Part of a small language model's weights.
Training: 132M tokens, 4023 steps.
Each number is 128 + 32 x the weight over its row's rms, rounded and kept within 0 to 255. Layers, rows and columns count from 0. Numbers have three digits each. The size before them is the row's rms in percent of the matrix's.

# q: layer 2 attention query, 192x128, rms 0.146, rows 70-83,102-114, columns 0-63
# k: layer 2 attention key, 96x128, rms 0.126, rows 38-50, columns 0-63
q70 103:133112050086150140136136129125092092142099095073104141159117097124115206143132082123102080162134122123140183089151076131139125115179097144124152155166144144177158164156122109071121123180079144
q102 089:165117104160173147123133117068138108144125103115098074122120069088093173119065092143102101154053146162107158090146087107103131088129122152143083127117116068128105062078123110137129101100104146
k38 104:096102099105162111073142143111178105089115073063170150156135150127109128140149145174093164124108132137165179125101111130149112128162058185134136178175151195080107145092082136089141139134091170
q71 077:051160183117112137133129144145139179117157152128174131158116153143119144129128125183120087101135118072121111066168126087109101099118169180103149134104172156089088140131055155074134182195172079
q103 086:108099129136093151133166141137090091061109097130154085155099142130117164110166062129109186162103083143177074129153160112119096131106189129121202156095113159140129164144107125101160091149120151
k39 103:129127175097137175144115171129165061082085099126177119144106116151147101062156118087128105149142148110090099123134079168145062112101148148162135093102190102130099121137109109139040117161164080
q72 096:141127120154105109147104082112159121167152205131077143123105140092155123077110109151138149107149168103131111143036174112096133108142105088144131169071096113143143094121152128204122140087091129
q104 083:085124135146058111135107078156161172138175157164111150130097153094181121102093163147131146116154168127132107157118175101174150155182151100129104127135146086056117142118182092099159191115163123
k40 118:137143121161109143157133080131176137185184181181128103116132155133161154151141164171160196111164118116148083097072153117116123093150117080146105131114122070092141169133138163116168171091150143
q73 118:165048149102145165121143109150055097132086102088154140100138115141122128149178112118124125093127123193119145164086087195151123200106054141158099057118117159142094082110079136085146065130146144
q105 120:207127106113174172089102142182135138038112106077113150093159061195137083092113103108131135198068128175097136098076150099082110096091110141121095110139118153103153079066128137149150134131146143
k41 082:124142123161175099074054100141150159076126153091136168121157126152098148115097137115150150176096137085085139129098138055140117141142113130086068071082112120103102136081141185078099107115125107
q74 090:182139168097176183102064142113139156084157090091147101188137124105116150144129127125127130159114147129164154123163101148087128095117127187206146089127122136115109122199139142082162179179128137
q106 107:107130104177168164127104120113146160057159153212133187133099156074109102152140101178094197142083105104108084113167181148090143175148112105120114115159188117139145155097083097081167135078115119
k42 095:153090153134161122111083164125136148117058117173197142129123143115121142093124104127113107134161134090115118153120109126148095141106137096073146108181096178125046154118148117078105125091153081
q75 091:206112125135151207137085111121109137085122141087155129187069131129091124130114109104094141147110189115120148171126105126052139134180142188163104165112154196152092160207154108141176138133110104
q107 110:124093175154121147112169140136093123128118131105120140132160072131132061130129119143106099124128147092162103130156145148124177097142157106102130069055109143118133123112107137136143103134095175
k43 095:122094166111128099128099169095160079160091085086208100152197089131098166178135113157083087141153153121110121159108121100135078131125139133110141092190115136128111146104067133142140109134106168
q76 086:087127147089110144159110127106085099140123158138139127188150115151127106126103162155090142146162166096155163145158077123088117076159177138151155143148145134152130151196147136127200178134069073
q108 093:121145129159091120116096132181134153169120137114138104131115175096067145170117123180098132139121165132074133106079156102083159104094128199089123116163164135104155137122087103162128154135147057
k44 104:108096130078137102174111158141097142157103148145145164159133111148099117100145137193129120092165099147173140119124141143107083196137107119086080150134139184163100108117103125099173168123111146
q77 094:130133143125104125140111182219181153106161136101108144149113122122110130139167143171132142074107126123143073109094082178187157127133160086207138084112091120105108123103141153121106116144104160
q109 098:122201203146132143146118187106161109133135119111128094153037139208136113112125190097089121083121142166132138126143108151121091144169162094119154141085090148161064092075163132117097189172176171
k45 089:137223142136157196123133122125157135166133146154120114148218178120121096097142163121112126077141135100125124152153156123131098104109144118115197127088146081069105103105167114130127124130155090
q78 127:083194119157110091116126099104098139159132164177168131095153130130126119106092155179200151078112093072121119087108192121141128156122166091117150135143119112123109144088146154143155123138124092
q110 105:092088091138117140146150143158124124129101123157107089106152159124145165138188163135220129095103193163159121136165164157100168106100128168087171098207101126164188136100117140133148101091084143
k46 089:140105168129132051179140133183128127158152095081143072178125054098105131112238134096098099136129153149143140156151153144165154118138103105167104141143171085173133140132126110190113131161108180
q79 138:159103181113098096131117154202102090133106107089109151132124194110126106100126156139117070084166108157051107209144089168145108144155159124171145122093066153115094154138173120170082080102125136
q111 134:154134180095105098110177127071159116135070071086137152162166100109143110076084127121094138097168134054200117143140114149169132151087159122129153108126145171146100144127129103133126126158148144
k47 113:134084099130104170169143124114143102171126085126147147087155173126165072152061132125184169132101124121131150139116124122119149122134089120161108164079119134199144171080166105101089174155142095
q80 086:068169134091125195104114145078132095079095100202091142232115153158111130124135136126143163161143136228142181171134164080170111119107164091147159117116144090097168173133081121133128187126161123
q112 077:157173099096108149143107098091129105095084152109060164124136099123096184103082102087166135128130109107096138119104062104106124147129186163133141149189112136119195072184075170124090132137090167
k48 101:129100129092089117144130191099155093069099075145142108169115063185144073127121126106130098177109187144086135083134117132082102101132097170122142108073173176140088125080099127115114132138122117
q81 067:051126103067139133131155135143101106129154120156139138163056079090105125123143131176144107091168105204192137115112142161086109092109157089147161080160149063095156141134102169115141155155194126
q113 070:159153143096161095155088072085193072107118129138076162097174140105123188130134133108142120147069125092120172132162099052135131179111137180153171099184110166120175125136104158080133127077108164
k49 086:132117152107075151134159158157100110096086097097108084150111127116150126128062108114108102169097162138105166087164078130190164087135173107128175103118179094188120070108090123160078122140116183
q82 077:183087122122106120173082110160091173143152136073145126141189121160110078138121114045154113136093154138061166111131133104163152120167056129156117155129078146138128117120081131109112128092093140
q114 073:102163103089144097151125126139119152093119117204112154139095164118172088123068100119095166078163039129092091098131126119113157111150066142114165072123160144089081130096161106106099154119141093
k50 090:137096078145121144137109056143126165083148114132140119116193107141099095135151086149147134077106128143180124201110190112119161095132149041104136125162086131122138153135102140100161104147105162
q83 070:143114145101126166125128129163119114094130169086112155127107138076107120083118128121106067120116083163157115137101162123122100108153073094136118100093105140147138078136158129124145108039071181